Weights of a small transformer language model.
Size: MLP 704 SwiGLU, 26M parameters.
Architecture: RMSNorm before each block, rotary positions, untied embeddings.
Training: a variant of Adam for these matrices, 430M tokens, 3365 steps.
Each number is 128 + 32 x the weight over its row's rms, rounded and kept within 0 to 255. Layers, rows and columns count from 0. Numbers have three digits each. The size before them is the row's rms in percent of the matrix's.

# layer 4 attention output (transposed), 256x256, rms 0.0388, rows 8-63, columns 128-191
091:102145064152134121137118120147121101140166151130111102112113108140076203122114082137127120132143116130071168179103110206129104192074146098151205091169121095156144080137151134086155118139139051
088:222101125119075107127152072137089143086137084151093096126154040110153136140180123168130164190122148147142216178094113140083140086170149151204056138122142114048174168162108136104109101179104157
087:135098173108062069098159161138102155117146127111061117178092139135146067061046111128165093128171193139139134149157161129117129082128136109076069099143122147133128156158183132150115128157159175
087:146133190101125170099135071117079102118113123147106085072158087087139137154130113125080117168128146155148160154125090105093129089155135110181077141092152107133135151130100098096128151119079154
097:119176152152120083101116134172127173143102173155148160066098113222148159113157081137119099128078130135112092101151181144136053146136177125104115188110159100131116089128090142137197096070112215
091:145141077200103174100147128149119137164110085106165134157186174123096120154187152159121078107087130126118078093103168123111160133138132117107127138116111131111178156094111142161123153168157080
093:110160057117153164143127108115057095136107167125090119160141118080143157175134104129128144131127074088137158178088123114101143112135125155125157121119105120130147080135110103110175075156109073
088:190084148126086114087195125088138122103132138146103112066161110116139079112167168159169092119152173149177147144133175125111189153184088208143075149125137149108092209101099123104129124150149215
096:072098152137115135129074146112225179170086092155161163157130156192109125134171145133142096134162126114147113072117181138189118140131092107060105124126171105145135133122185111134130173159193175
100:082163112106145093129125185144178159158126155152165144143105164177130150132180083153138082172114108049125085077130184122148113133130103141053082140147075113126157106114158160180192086097150117
102:150130112154155109168142155130088116102145110091138132161104099112157133126114084148133154072089117109111131141137120064119136117090158171112131078110098129086125126098130077166158068109102108
090:082095127101117134169064124090162140191137183125143139145099187194150112142157136122127128123123115106100095086089195178208143143167081154107138164119093137134114106149182148149140122147175161
098:140124115172135090147102196123108165098121124132124117139089102132162134102106066171169117127097112097107146134136182128161109089128157160138098108132100144086146141165148144174152041089140112
093:129114170169123183154133090137110114126136133121144120043160102095152167126137086150098162105106111161099195170139067149147137090083191052248147102111128121137133151148124091040115117097122088
094:098139133103142149114086183146158160127127108071131100126132186104110150095090169087123126096124155137143106113145129127102107164112163082078197150150164164116108164087105168190088167106104111
097:144123134181116105071139160132158134099148155130085113103150162164222115053135122101132126129073148105066123107137142135138138115111203088098101138152137150140154178153150121114103089052120158
091:148142153141155118126134112112092109096117138106131157096171112067128110163090145123120158110074140135158103093202101097092151109114170148108167154121096152154065097118108142175083146113088152
087:081060128091161101124128156095092141079169112130161112149093149041142133055134166067134201132138143156097177099136086086120146160133086147090130088155146145089129161127120146128092149139114117
099:118121167141032125128201158132135136175127058142152151155157132129137064165138108101120072102123166099131125149121094111161159179109142123105100126149126125114116118127143077125111119192147140
097:046092095157081113164092154087147177137122114140121114150143131213105152106134099128177092148164131125143125131090208160145119169152115131028099132086168124107143086123169142118110098156199174
091:075143134152120099131110180092153139138124135135133164152086152112096108118115159173129127097153064111117099091137194117155123164141095170069179153173085163172098154138188149156103112137148134
082:161145085149162173119133106141058128120095113140155097092181091066090194163104116146127134159147125128121206178085069206061129104143148114174140102131123130099157111125101138083132153147128072
108:137153113100141152121091113159171096131125171117133105098140203110135132133134178104117129108100102109134092134130077167095158110125143068136191130143100142178139128105124141118124179097112096
094:120112186172062100083104122120173162075098123137103087122079102117150139129122105108132095158136173107131166085129126211147119112103172135144071100167154170132129086143090135094088145123147183
097:123169096191099145140140109111115141114118136160099128146133089148134145114114130160127137142112152146112144130081166114155152131163140113114079142095157124156117109126153110068060135176159135
098:122146139104138161120168135142096069161141124116154117106101166072131114141149126081097101113104086105105116142129040112071180150103145116158161118186060125157122130097108110111168121104095061
085:081101153121108133158125176096120176097138164146107141132120158143126118022090119137179137119083176168165075131150205041109131119133163127120096155103166149093078164131115148164150084107138176
097:098086155123182129110101157102141131107169088102128136177120135107180103087074139102129151146132079092104084071143125054221123096107123130031137143131154115159120125157214094141100161108162140
094:130122110105111146106160114145102056111203068162123143109096176129057139056052148101168174107145161161133145153101095155093134124132080149125087133145164125132184131089144126126137159117110105
100:116116078122168129117156198114095145142119103137145128165142132118134132100144069132187159158144082088121129110111131125131154117163118185088127168141059118123164107168167175164193064142180126
105:124077105192137127105075166101130139138131099132152131132122141128096175115092129154127113154125074118102095067104161171137128147123157108048160150131199133130154159103205108105125162116140132
093:122122158130142065098157153105111181079148160129099168094146064185169150086118104103143088181105153120118140098150144125153136181152203156041084127119154142114052094128114104087105094104136219
093:116131191123161113109140161096164122144133160111119176125161170145153080120123142074133131108105145120158073051186146107149128170115152133076150158123125165162062095147079129164090126106121224
090:108130089116132150140124161135107076164129081160132138156096168045022133114128139140122116116217094160175101173104160121055160165077057101125155075167099140130177165105129144117157133199116063
098:097107078154129067124115204117190164092111141151144100164075108153134161090098104152168105118133116108115144095137167153156088147103146122052147095175160133089136136111143137160146094089154122
100:107122158186107153128106111121142149120098165133105074109159125079144154120126085188180136137141118144119149120138104173131202067071184077169115106117124164181110110104129107040072170124203129
096:148159134117101142135122083144110126074128120104089121142129103131115144100104105110138158096135159172181124171174112094061086097086173124179110115085168144124157112124015128160109118138077117
103:148114129176178135148110107095128154150124141195132160168086102105174099133136134163149117183132051103102131078123120130198148132112136108070114106132145134148164148151199091047108166150173155
100:063135135137126169092069158133135156122091112110191080123144168089088153143107153117131103127148138149156137128085142181124096120159134081089128113152133140139125100114127165162126208105154093
095:080167060113121092137113165164182166140125127157146126168141139161062163126184130140184101171137164075138138085109147195120099164134089134051080157147114132125173097138152196160112148166163123
102:152133114128092148124122111140168125115135164152105084093140170131096153129148174161150101148162157161162164174099124211084157120131109075185099116150127145144156181095117174111104183149136098
103:135140108136145097151163181152098159145075126149206103181119101113132110180205105141097062186149128081113134084101151130103090133174116142106094144156034106092160085151120172176194110151146131
089:149095154172157193113167109130081078103166100106180133081160105075152125156101145089079206137112114111127164132126032094130132114116123128199140139094153112127123097157142132104135154069099091
095:110163121135128151143163098126100100127136163140104077146108146102159118158136099150107123148135120124067146142121077117137211162143119135148131102147079104192117134116152066060089143187128076
093:136095143115114148138134147112146083146126091126149135188099221055122067126149221093134155131159126134165116119098083099126165115097065094167144125164078132090166154135137158172150155148100075
091:127096086161091087131152143113110165119146137146089117175106066161146145058113079172155125171176149140127120134138209132126117155148132144093078126136172114105139129162152159114122079188195155
096:139156133147147116105128165129131174146063134146136116121118117092099137102147170147151057113111164164158144137106145110134131112129129084101104136143157131098115136115126149123162132098147102
090:113152067106105164083076119130109110127097147143081108117106160157165166173099133124088104134143111137136161168080170134117103088185109104218110112143117075147167173108113124170178097067134065
090:180162126116183153075145147132066166147140144125128123149092120153146141110101098088130094166109126114123113105112104142160109146175155106100083104117097116149125141114110110085170151122174139
093:140081177125129164145168150098125141095155080103123101111149109064110142095077145142131186107173192160184153117136116101121165130133096135177085109132164131061096149114077199146067145185097157
085:085139111140142057130183220147111135120141109087136137109123104160128139102132101108146106082139146136108177162157087155143110205132136122126167076148099122100097158141114173127149088106111123
102:144149193089174148153137080162078075149153164113153155102112142080095105128112140164073147067125101152116101157135136064132118073126117143214161144120080119133106114138124095141171110062060079
103:155096165047168117156120085090115105121171106162128172126121131138120106099126154096114192168142157161157091138158122043104131142154105167123116134120175108147124163145130109123096143147111163
079:113130130198083131061174127081123165115133058112076109144144147158165140108147090094169105195058137079148144135088122139092161144096193101081114153140098125095180150113140131125122099134170115
086:128105124109159143133048149103060130111141099108147157138181127099114136169143131141156170119094123110119099108164070082128119135107085104124188151082127099135146203147159106174085148097068091
091:142133126140103115122157150132169157119170111149121179139100141232149127100129156128112116107090154130080126084110156140209103149174133125125060132142146106130151187155167109121108107090149146
# layer 4 attention value, 256x256, rms 0.038, rows 9-63, columns 128-191
090:118122143158164124081130182113128109109134189090139121112214096043095143126105123085134179122151184124126158133166109176094144142133126144146140123112122126199182097074182147114129145150141095
084:131156133083141157164110096089122102108100116093128089096148148140137109134149194154116167151127088111097161190148138071134140157108125177135109125123092152114120091108135147145082141109140111
086:115121082116105123130083159118116086126134100098124097121144241090086120152022165156107149129130135116128145134121137185175119127228128125143102147110117098134107124104162111142091104131094167
095:118111090100094160140191109134082126122153129179165108121136175109122174094109148166084171159111136129095079147163095131106139123148090129123129096165167078067204117143114155118132080111108008
099:140097151126116095175181199136153152114123169125136189121094083105151131095220097048172088129168152138121079154113071138115112110142134137113187105144145112141115128156111130123151142150126150
091:088080119205158088126155207085163162104125131157148177082100091096094109178101112088097128129120190152155138134133137173152113142192163098113131121115142172127094144148142103146167127101109122
088:100093125114101197079132114117123104141168101071136136164140120118158179117110114068115111177119155125130131126143103117105171163144141096112125127147097152154158137117144183131083091166128113
098:131147174092113087151186084156083135102169121127129094136099165156204092103105182161179067120158076131131049139179122085131182075108127151112153031132112076172147151132075198141108131147133139
096:093134093116107111116190053166114113133118146160151143108088131171127110119183190169101112091149080138092072130150096097146136103113112175127176110104136106075150125169051109123101120112132107
099:105095096188133172080143170129166163114109160094149227120111040139064177126162121065100164099125181136149162084061193173151116119149126119108144169104104144103110103168113135083160138096151112
090:138109150155122083126185075164110152094153109161117104124127064103202168139096105151151078146170135128156052149154136019132174143077129101144117117189177102103174144122078124142101172086128143
102:094132128175119182078200149117145127115124165117156180159107046135126194102197134070119179119112172147121146143148155139112126214103086167101115120116119167136174078119071148081150167109193083
091:146138124156139101135093175093118122135120144143144126176154135057108124141093068062123153139083155133138164062110137214152115153169113142153089146107166176136111121090160115157151193128129213
089:194137184081113110165128085151187105143121137177094132129100109195130088135157152089148140128171135118118149131050098127080076133054136116135063098129124086143169149154151112052119153179105143
096:122153103083153145142125130136155122155134159125146140096144157157155119119107107143076152075132133121123110119139102106134149162134121136149063182106138175076132077148120132105097174126085100
092:146075117087126134119108154138196070147130115099135166155109160122090148128189137096073141137123117137130206160073113150169080157238132070119142067117118118131132154135153148105119130142094117
087:128122111158126156104082107119184118173097123101070145131202125096136121118066059111121136097152119126112158144115217162140095182108135163125150156113093094150131138124180100143126146116119172
100:122092180115131116150139088100163098111082130054149108077104124141188082125176115168191115174152108106121113112159112173170146059164141153137148120147073194139123125101113098152126147150130155
095:135155157144105127143239107090032171146147140129116131159062148121172146131141171117126109149159188125124055156168194122126198123142115122135156126156117113183129147142057152105141111147137139
096:153065161140114124139118138146210120130148115143149163123099108183164210108154122101111096131093106157130108137091117053141110172111104090092119049120086131121130141120109196124177171100147131
080:140113109111133084128136185098126143081157148143148122138117179134137094157092138073162106165047192136142138171138107163067103112111122147156169138154188101166093167106179148114166151144115091
105:177141130056131079178080116156164104160119096130121085111137203182146077142113088160109072163124070123131139134102072083121091118090172102138108130148200124060138167134158084129106151129075198
089:132138106125131160135101096121094122100140127099106106087210157180152139116145202194127194124126170125121162189147106082102132182115092144129151158140102104132209127112125157129098141087104096
098:150103146175153094148142153119062183104161147129123142127107147082134168146067078164113124118101167155122072152136148138185195116126161120136165123118108113190115136145111169136173115117113074
095:121111131111148150140024117128200096132079101111146141052167157194132068147143078141129151080129074148147172115121077147130073117129151121117122172101149165034112119122170046151103125107097185
088:133139145148145154119232126140111083154138101134116118173087137111111126137121150075108165086181154125106108136143136205138159176086119162151077152119090097114183105140095099099126136145165074
095:105139138139125119125092133139166119159137122098123135151125127098142129154129183133168151044114069133107115125130180101169152097098156120126094120088071144141066123172091132155113134142131154
096:123137123130154130108090121124115161117096126088110079088168123119142033133117073177132105175139096118139089173122190133075141103091166156147108236125104125089128126165159092170117115103108166
101:065074103153104097115160114126157113096089156130183140131081118121165127164157103095098164131136099145101114197182138151119118144110130175128158110108086145129091126140115109124145141125140130
106:133125187089143142172107111166110153175168100099118114111119185122172094114157191104168126082115095127122086158172138053135134084103134112126085090110112095163114147150070162097169153153124169
091:111139138109117205132160059129083094163143143103115119169137165080165150126107182152103159121161147119088142148187150120150146086160126083180148135111120132183110137148103123132118150163108072
090:124105111054113164141101088147126076147141103140096105164112157144172148133130151127130141124194122126103119137111124085148142123172105061159100112156132114125106146136107133127074150165115111
088:128137141094148103124118161116146174093106116149120139139131112198147115114153116038153113138077101120113134105113143151101097115125140166071148114118136116126077141117114121125131108100168162
098:120147150121121147155181081146116171150132123137119167152096109199123150116184174129120156116136131124096139123135152091104106124054107174134138157097082114170144121166071150069155148150147074
095:154118119152127113159119131105108132101137112119112151159141180181122150161092158039088215125077168132119165117101080126103146160129139131137151125131124095149121161122131176130118157126110180
097:147145095138147162112171205110109139147089117142104110112158107154030084141137155116112165120124197130150181125053131231099094137132104116136108186145133138100162120114167124096156098107130127
099:104150112134138136124067170123126147162152104080145123103183221137135168132110141150151163077083058142119103131184141086187168074107158158132184082125145153157072118117102157141146163123128133
095:159144124091084083180162102123110141063153144107107133137086149143158096111125140090193113183110139127138135171091142091095099126088109149154179135129167091151168151135098144094138131134103136
096:130160125097109098147214077119120121129090161136116112140101161205163088117112140157141091166176078136102068184188079060084150130100127178149222117139149097123154179148110109134103131160138113
098:172191137076124095163113102113118156117123124142077069139163157180139096121106100098136092225139128118120127107141045099047126176091139134164159138141192135127194155102148104115102149117116185
101:101115079144121149095118098128142111067133166136158162065119116121169162143169157151185176132135152134105088152189106102184127148099084210132216107120139130116115116109096106135132098095128037
090:093113098133164144118053171149155107146137103109129095128150109064109116150121161138163106113113112113146155118137171140176106103189187136135054153116112146125046141141171083135124130141124149
095:124102067184139113150068106097140117101125139130124180108162142127121191155050034142077176124092139132124138094092130125137136169159134117105200129114103167103087130124148126164131130111110157
087:112111169136151088135045202135224128073091119122099132099171052176140078136121108158195123082147096138145137135096124100134117159103145176119116108135152130110089129107145043138104144100135146
091:119143140192155164129201118114081138147134138136130151170104110135121179132193167067113197114134167133083121164196115142154190167134101158110118134118064114191138089128107141106163094127171107
094:153140197114105093179153126122119158091158139138136128138107166171129070133087135125126130109155104146131123157157139185151149080122143178131146103115168110180107129161123102135140135151132066
091:136143135124145062117121132154110138056149106237154129101123129086090049114140093162105097133116189141147114112095086199083120133086134135121081193127176161092170115130126135143169187095110087
092:116116118074136120137069093151074149124121128129117089079161186123139068160116150182116138088090098145136104163198095089113113057053156133164151143131178167087142111142127109135128126117129062
088:140096127122107063090086134126106107119130144161111125199140082112098161124111172059113141142135194130103172128051180185065126138155112108119134146128095085217109138148159122091094111124168136
085:136117135079122193129144061106117133144086167156149112150113076116178180109147103136143081198117133120116148091131152101094112103109088120141122146150148168102112141123140087121149157140158098
098:110089130185125155100064182122157111070124107114145133100138072054094157127088077100154133133078083128165108101073172136163086148136116143100111130124143128069091095131151114163124113073121127
105:102172098111119167068115116149117079175145129116125078158188194065124096128052135126140121071159078125110101096144170183128161085112137131131094135127118106118140124098160126132109119135138156
088:119129173091171074183174167136186130168084170090126101052154148132163072141169110127096152079175135140132110147168086147114114112145154123177162179138153144116114121133115114107169191152097120
083:118151117129140178102107174135168121153112113105070103182116149091110111096068212141135109071124125135126159137087133159147114126176151135106148123103132149115122143112106085156132117179153193
090:124146135112142138118121077145098136165121137130138060100159139115182113108153119176150057110149078130144056109183136104108167098072109160146131164129117163075159086128124134162139187129133104
# layer 4 attention query, 256x256, rms 0.0385, rows 64-115, columns 128-191
097:151110097126164124096092094161136109159054087105132148178137127154107104156125143085101092156174140087111139080120149105109132101122100135176131112099144087141116107125079169173091111147120137
086:102122156136126120141127123131162138121195125127090123095150088162169181116181141120133132103106168125144114129111107109165174180131196142062148083175167121124130129136176069066089116080160150
089:162130109097104120161090114121109110156086094097172156110129142101101151145130149122098112163157143096121135068116148150110110087112082103211104124151102124125090078158100156186114116202129162
084:118158131122053112118077155135138104111162184211057113082099108113166140112102124125103229082126164137133126148123179130105122165137112143057143109078143180132161181151124100088187149099107081
086:145083153131154127113154130122166157117140155144134129160107145151129113077134030117116085119131168142081123175144120141152123131137147113105140120130146155117150209117201118079155131087153104
082:112098173127136160073162122149155138099164150111105177162164098159160120101164156144174140073118122120128121130120093100124123147135194129125200149181096150145147124081137084131074123079120145
098:114140160086160085128074108114045119132180096151104139135181084173119161144127169140091119181169158105158109131109175116109172166134131149173131137121181071070100122133154111182049091145151157
084:145122153095170150127194025140113081115123173097129174176153146165103156135116125137158113184157122094115116112099136101083158037134132133163191089138117083138082084121111121108064140160116148
083:123124124150110169120108157119100125114175097136133136089118133154093089184138070124152140141087131109140145150176055184131141187132186117125200175136181105132066095110179090048125108103137096
074:130182092115150167119133115149038102079205123130101134127110157105070129132096060112114105122053110135129146125154082128126158183149181076113151123116160107143089099087182122069071122101084082
091:156142120141147107072108074173097108179185106144085110124156146129052135129113083131122153138131132184074159140160133078084122144163187077122166144150132114131125070060167121109090184135086112
079:197109110167110148109100085112114098142125101113138148095081147097158080125110103085087148098111099144092192109137109106117068127130133057139120194104115130086103115128154090078117136166111090
087:184166080075110116124157157143158123108155113117081171078105144092147079135105120106109162180089149124172188146120048148139128152123178105100092189103113137101085162148120151097084093149092108
100:094122187146089147182145128082090115131090110154186107154113097147164151139143144119114089118151145096150078097096179121158135093095062159146113081091134095135146112142094124190101103112142141
080:131134104151169147130103111163091088085189117140044147130149203095055140124056139098114111111080089132133124136142092148144135144184140144122154140115187111120127147110168125102102150112141078
081:152121159103106157115142142125141116130178181099148101130131121094170207150136083172115044107133146156106126152108174113121120073106097103147090095116111127200068115109082140167113104129126168
079:137131112085067102119149148094182164076059146116167112104149111127177108141120121145099179148115131100112126159132159084086100124091168095114110140093060175152138165148116127162161132150104141
095:036130132138090083154115162082116146118116101149120110147096119176174100146132124091160129122185134071208073127096113203162144164124100185114120111097165089121177148175153135101156106111167112
095:068120161171097123094097095153107080082164160169114100164092176107129129099145091143117123066174126190099101094093110127165113118147104142086145074134196100175167125134108119133121132110129146
096:125071142140110119153131084130116090168158137143102117132146105136115167109101134120180087121161145141144072130091195138110150051136081112141123106189112131133139150086096141204077154138167112
093:157163143153192162091120099125169134146119142134137181184159160122092116159105141137084125107074119098081187145124172088132093071112145132159131170107141135126040065123110138158127179132135128
089:092075170187127083143194114120142161157080114113076099160107130171131051085131120085180075210172140129155069099132120112123167175104113125103150100160089100154158127128144104183162114117182137
094:112093129195145143121073083117118126136090116162114162205138169115111052084131169095112126162150123133094111105107170106171137116128078132126118109141121128129169187131119125160127101139190137
087:113139120131136112107084154148157131108111118124137138144085151112123120131081126130137125086102096130148103136119165107156121164161157132075152078112172206113132145134138146159127140114117089
090:106106058029106146180158155106105140068153165109145112075142154109148171099132128120119129096115141158182070177106062152112159103141129076124143106153106134123168180132115133143099119138153130
091:200150131106141146107156173160163102155150136119157115086135093155136158189130117143139158149096131158090217155142133121100070148107180110124135167134099142160097089108125129076119151135052155
100:126138142156136118076076136159101108164157118124147164127135162147144073132112135119088138123204126160126146110117164102110140062097117159120116097111123134125156167153136174149168161132083157
098:175114150122137155110189151121116125085127208094181014104144126158118170150138072181151116139097089136095143150137146094187138172108150129136151152128125098173160109130088116131147101143108194
087:150114147079189085114146073127105119142125108127021113148170133163102106112154132138099113183139150116157084120115158144125163121103091174100152117091134069124232177159145141070127077148164104
090:148129121104124160159212167087152160068124141125158121141111126088173109184128141116104131138073119055151170134161106099168113121083122137147101150139121200150114080127120125126161104163123148
092:120134163128114092118181124142116138148112127149139073118093057158137152117171109193148120178166074140126088166137128143145131187099154137077073145085107100153144060153130123031170059111119134
089:054116103130070103081155133114180107167185155099093094198110182164139116174107064137186162088152166118170090206126128162091141104121146143115187132134106116152156193131094120107124169156186115
074:096123092155150131137094079120144098153111146136130134147143084132173104129117161087143094103085147118125116134090132104118143148100208144082134095150154082155047149121119113102103114092104145
074:123148172129055117148137189110126092147190159182113119125072123087079143116129135149148166087093155147174164129116068061114123093131125131069141130150100149115155136091163068118134135145104069
076:125101106146164136102132099145126105154139114076143186130144115149195146112122128083128155103108114117122100139135114117164144168131219179154105157178083058125113098128159120067117093119145132
082:113150112111069109181112097114092108095101088152104131100150145114128181135129160142155138154112094124085090149115127107110093125127069145193109122048117167137108044152103160181134109155058098
075:151154120162149171135117223103093109176195087133113079111096121109097115137108122130148078133121155138123133114148132143172137124159155100045130200126206127150180129094167098109165182083139099
076:098180129157136110126126194154105137093116122096098126146119150096091107144111078181154083136068121153152116165184110115172131161175147096087100166126182105151155061142170079085094127082115121
086:113173143163097098114080119174108130165156119123126167084134173102145112156107102112092184094172184113110150159120097111156114087144131153081116154132044160168093091124158156124113156147076173
090:122128102117088108092124162135089116112188093094113119096074146126107104085125066120108115104130121186143125098133085106149127167175171099025126130104162164119133139087171090088111119114114111
094:104119156155105141153132173107130117106082116166136072122125144099103121185100172056126177136127152086194157140095089136216115144105106157135147141150095083147139119156151162168119131148118148
108:103120122114104106150132182118101138064138098147159081081093118133120120138134090109132144103135165127212125120105082161154131199139137143109152134105155130128149147140169119128128125116123147
092:106144054149110135127139168125106116043141122156095098087086162084129084133098102077132167068101106113153113153139058180170130189167155097047139144111144162118148169136180121095168112136106135
093:098132124110146125192142163095112147060145094150149095098153067133107167104139166091157118154096157092197097115118124200096154198135132127125111162126120135107140173113229131133103117084136109
096:106057135125100113153151111116146115128134130100119116068080119128147136088102151062139056109142172125172119077109159177112141161141117186133128122179141138115133138131166076112154095137110117
083:197101142133123149118145092165140121124126107131136132112118125117091130080202114147082121171135154211056154143133187055098086121086143067109093132151104173143124118097122115150104146117127109
086:058125155156108089154159187086112160099126117147130095122105090154151123143132135088166125121155131071192051131097103154160166176144116181110164125120144107128185124127170118129156126108126116
089:191117135106140139149075127124095137155107137113174089083171110134158125140101135194118156169108084179055162122143131098131139109099132104186097153121100117143129128102097119153138096171120173
085:188140161129152120106111112198143109160184163120134135087171123115093173116119133165157128127111136182076178153154154078092123103114165100130148130151099144114104135105099120161097169138078170
146:065128140105074114184126160061126178124064130137196092146119112145193103151152140119106122139166140070191082117085122164152135141106071167174082116100125124125169141192079159162145095159133133
098:150153132083095199124140168117143126070099197138192113095101142098138143188131080164070133045115138125097165133130087123112060131123140088179114153090141138130076075130104097100176135173086130
079:189128132154176131117123113166131125168101141116166100112146129098130148160107150177132127154089114153058204108151179091143111131112148094167150159156089143150107107063119110121128124146067148
# layer 4 attention key, 256x256, rms 0.0378, rows 64-114, columns 128-191
091:090120070162195135177108116118155101104120179143136126114133122168120147144132088126170126144079087121102099103148127139171144154118122141078180124094051100162084086117218114113166128129157137
090:185144188132076111137126138120132144151138071121134135147133124071118096139119153091095134096156106143185163099122110168105108110115114104175080092174132142092168147149050137175129109097067044
080:152126098140127160115164141105113119149172181160131078163130166138144127128133085156158108211073135053125100149129081159152146093110117130149125105144136097186160100094143144123188160156169125
090:115114114165222123143091161083127135076182208160096154101151144132134176112152122098179104105119106143094133092145108158168150160157141099103170166183082138153133130124213102089196169118123183
091:124127144162181086127099162163118151049076101116167177096151069130081135150110161135108172091166078139114118133122165141116118153110039129113121160085155118092103112161195117179086123124138136
080:113094120125178091149113113105155135137105083148167141067105137122102104117158099163112117149218130145112131157130145179097110125134082157098119195095154148086140090214143148130164137126137108
095:111087151135117129137152076089149111135137163119115133138109124133178069123120096151105132113102161143136107160133094100109116127081096167164135094096156132082161103102146135114181169135124060
078:115102143134127116116133185132202137171034075101167161139125126140167113149122120106175141114142182171186159118122127157097117065130091199189116154129108122103146133160074134160144153155077126
085:108116056113072147088122139120070119068155130129062090131082144163145168118098167104139109168082039147170071122142070126109170152107168107074132128153103137119131172094157125094137089111133110
085:126134081105099131102118180129098141089106119165067122140115186145105159075123122064142104131165077132196104084122053142157138152107175103058136132150132137168115133122211088107172135108120108
109:107093109152088101106118179086123145098112103152065136133128139110114160109096109092191070052110102104199131117129074131150129147110128147040169161153124172140110173117200058114151125116096161
073:136117116109104153143162165136048159053121128155072132096103185109164191131106102098176136120152086132196106125130038202102151128134155099046139127164144162134084130126151092061156087074143101
069:129131164137126143098160100164128115036215171112118133075060133131141171107195097132181161121124108110179104165136094134120174105145164162078079092175151095087155204188152121121136083074151122
070:128149156118161159160119120104149102181094152137197079129146150162106074114132163172089125086202130128087137128089117122139064117118059113198130102064118120156139109153075178160152178197139102
068:079136117160125123156178147112141153150144150140136191146138104083152174099169088118161057168113112119192130098183117096128193110147188131046139072156102092098084089139194137135158110055105115
078:128132133097096147099148116072120099146089170115115076168128172150026135135120154162121105144183105141077152138070130159179049131091133142161122101102115160168163127138065150114142193154128097
064:082111128104103126058121125116112097124101171127107094079085119164108077134127097233128173143168146141117135186076149160154081151105050119159127137144173134122174166132051115148124123151157105
155:102147144130126130163124122087125137160092127144185074147140145142130088159130171141100115158145134084130122112109153128127112120147069135222094132066145095132146103166059184151135157179151120
101:132139085102103123150115171099093109117125141168148078150120191066112146151127124117150127136183064130156192098103089126133088097146188097121118100138050137148099083122140148093149178153109133
099:203122132104134179091091098104124171187085072057092136157151174131089151124096110142088152114137146174073121183114132101100083136080123101134160135126108157086096128117202084124144137126077126
088:072164149114108139175163166123109158120172171102116123159115129136167135066157085109132050111200098143136116099130137168110179162198168175044145098124166152132080108160075138081110130071184126
086:114099073143149114139047165166151136136139032158150094115138118176119091125113133129126143078147157106110138156114137148096104128077132160118092145153182059111129141074166148105099161136073155
088:157192105126134125163145143106127172180135071165153170110177140121134133119113108126098109088175075133128133099119056141082149104138206112103099130097130103099052085105181146100120101069130147
091:107145157114117139130111141093131118111118191096120124143131139091152110121166148176168117154120170117147143045116192108191113149127127099128145140151114125095106083138063124129126114144135137
092:171114115137101101125122142158128112104048116128120153078131109149136172201131149147119213107108137145149129169092086114131095133112086107075111093146077092113179120129184114161164144142079113
093:049111192155161130139148080088137101109124202091116127145104109087115141112106138121189109168095182084160112084158195083154172108183071168141151151124172154142177159143098085153113103119138121
101:177158137095156155136110125097072158128104146086103141132176147079162100110120120170157113179116079093139127111117150084113131133153110113165125120127163155104082118123136094120158033112157125
100:108103070163119125176169197102117105086120161157151114135089155155130159135137167072156114138092137122155146121107074129121115134063172159091129115108103122117096129073154165120148141111094128
086:123061138137143093126112122171121130122141144150097150133146141116075172135142123114149148083100147143143175199145079129114120087091111133151085088159109078164139114103165078199148114140115125
091:119163135116137094108111124134129135147157162127146112089148075162113072151131118164135093166103131115137098079129158184169159177169166131147117204106177090145150163162106151062079117102065125
090:147080148146098117066107136169084087104186168120101078172152138143056113168125156067143152157065153096123174174146152125197103124162172138138114158109163161183180140050092103144144163165119125
089:125154116057153102082098169111123108108108118101143105122081162109155162205131129119152161169113109127097168101107103168128120129152110129119174117172121100147137103130120134097169180155130170
087:152137073105106101095162182090093144147147077179174075184060181114117096136130113108118059166089139118140131133154140158163130116071108126133118093134180137078155044142096176146147118156103119
079:144144125133220129131076111176151117071078109093068143098143104160136128105100130142098187087141130165092143155145100148093098168177165126103128196127131135133130156144132093107096150117091157
094:127147152129097107156153116094107139162113077093182088127094153114113068127140102104087115113132142135183115133125100140106127101135125149192096063145152147151121136152048153161072126118150146
072:133111174098103136104109150124066083139178169172138112108141124119179083107171075125136134141087167098058128194143148144151153135086071117128150147112116131099109096076138169114190171131153133
079:089077127119113112139081155124144149109173144188120172069108126109102152114170114107110141139137128146102152158143125125132126087131094099052151174215124130155110151128171106094154121132106177
084:113079126087114103071089150150124135146166123176130179105114123115143165101108105081102112114103121144153155117110122125139124118142127124061158186157123134111146173146184096104160127123066167
092:108160123114123129128156124132121124176098087073141120116067103181148117114146131151104108144103138145139091088147127120102161125107119084208089119107115124114150118143116128192142109140164092
097:118118123140137120116115189121120137126120102158075151136115126141098167092143135126168103116128095140190139106151074094133144143156129092039157149150100139167105143117241098142099115097102204
092:099180119148136148165148093171092127201138137076165119118091152127158100139123144136099092169172131135035080056152179131142171108115173129196093124110180128139138070084091167079112158131129102
084:098192126166133138123119068153088110158186132093119134112117136163159125104151142170083107166127126122066070133179197092127199157109167068153133117129133082129139077086161155117083167106162133
070:121149138121112114149119106101080138148185110115053168109098146116115201134154111108138113154111069118142089071183125093105169151135189084075137126156095149129107137085221113128120137086123171
097:148136169150104138106122018160158152213119078106097155101143081189147149080102145150046149183127120140073060174155208078085160144125098102189124175099139097094130142099148114177090092099153122
110:115110153161156154106110059112151150166106143138139168123188069097142116150130127215119112165098162095083138186159245092146151116098071090161115168139146067092138090135091135116108118127068098
123:160094124133107098071067113113116130080125107136045118098116134123090161107090097104138145047137094157125115150132065113117112135102115101076157171148160176120117201118200043108143118095121140
088:140138121141158150180106096144151123167105120164199075132130121174116071152161158192068129114127140100055161127116174099134112161104086131204098129100123070130157087139056205163128171177147143
083:149122079134125136136147129055106135135128132103105174130110142151152125113087108079154137104077072137155081129116054137102150090087127172110120135084106174112086179074191122127158082095136115
085:123104129148175140070142111120140127121148133066096210133098129087158156115128088094166118129091172137123101107161159070106176155122169132061173147165106171117112160099187083097119092079084144
080:155139137073118152137097109125133089121104115139155059110134149163101082136115157150072159103197112142072148147095103163137058098099072112217091118106127127184127139136073169125115163201150114
105:133121096124069148151145135153050090125074173140172062105109143113084105126116102155105161166173074163157136116116052189162119070150107111103118063134122122152118095148071177126121156134180100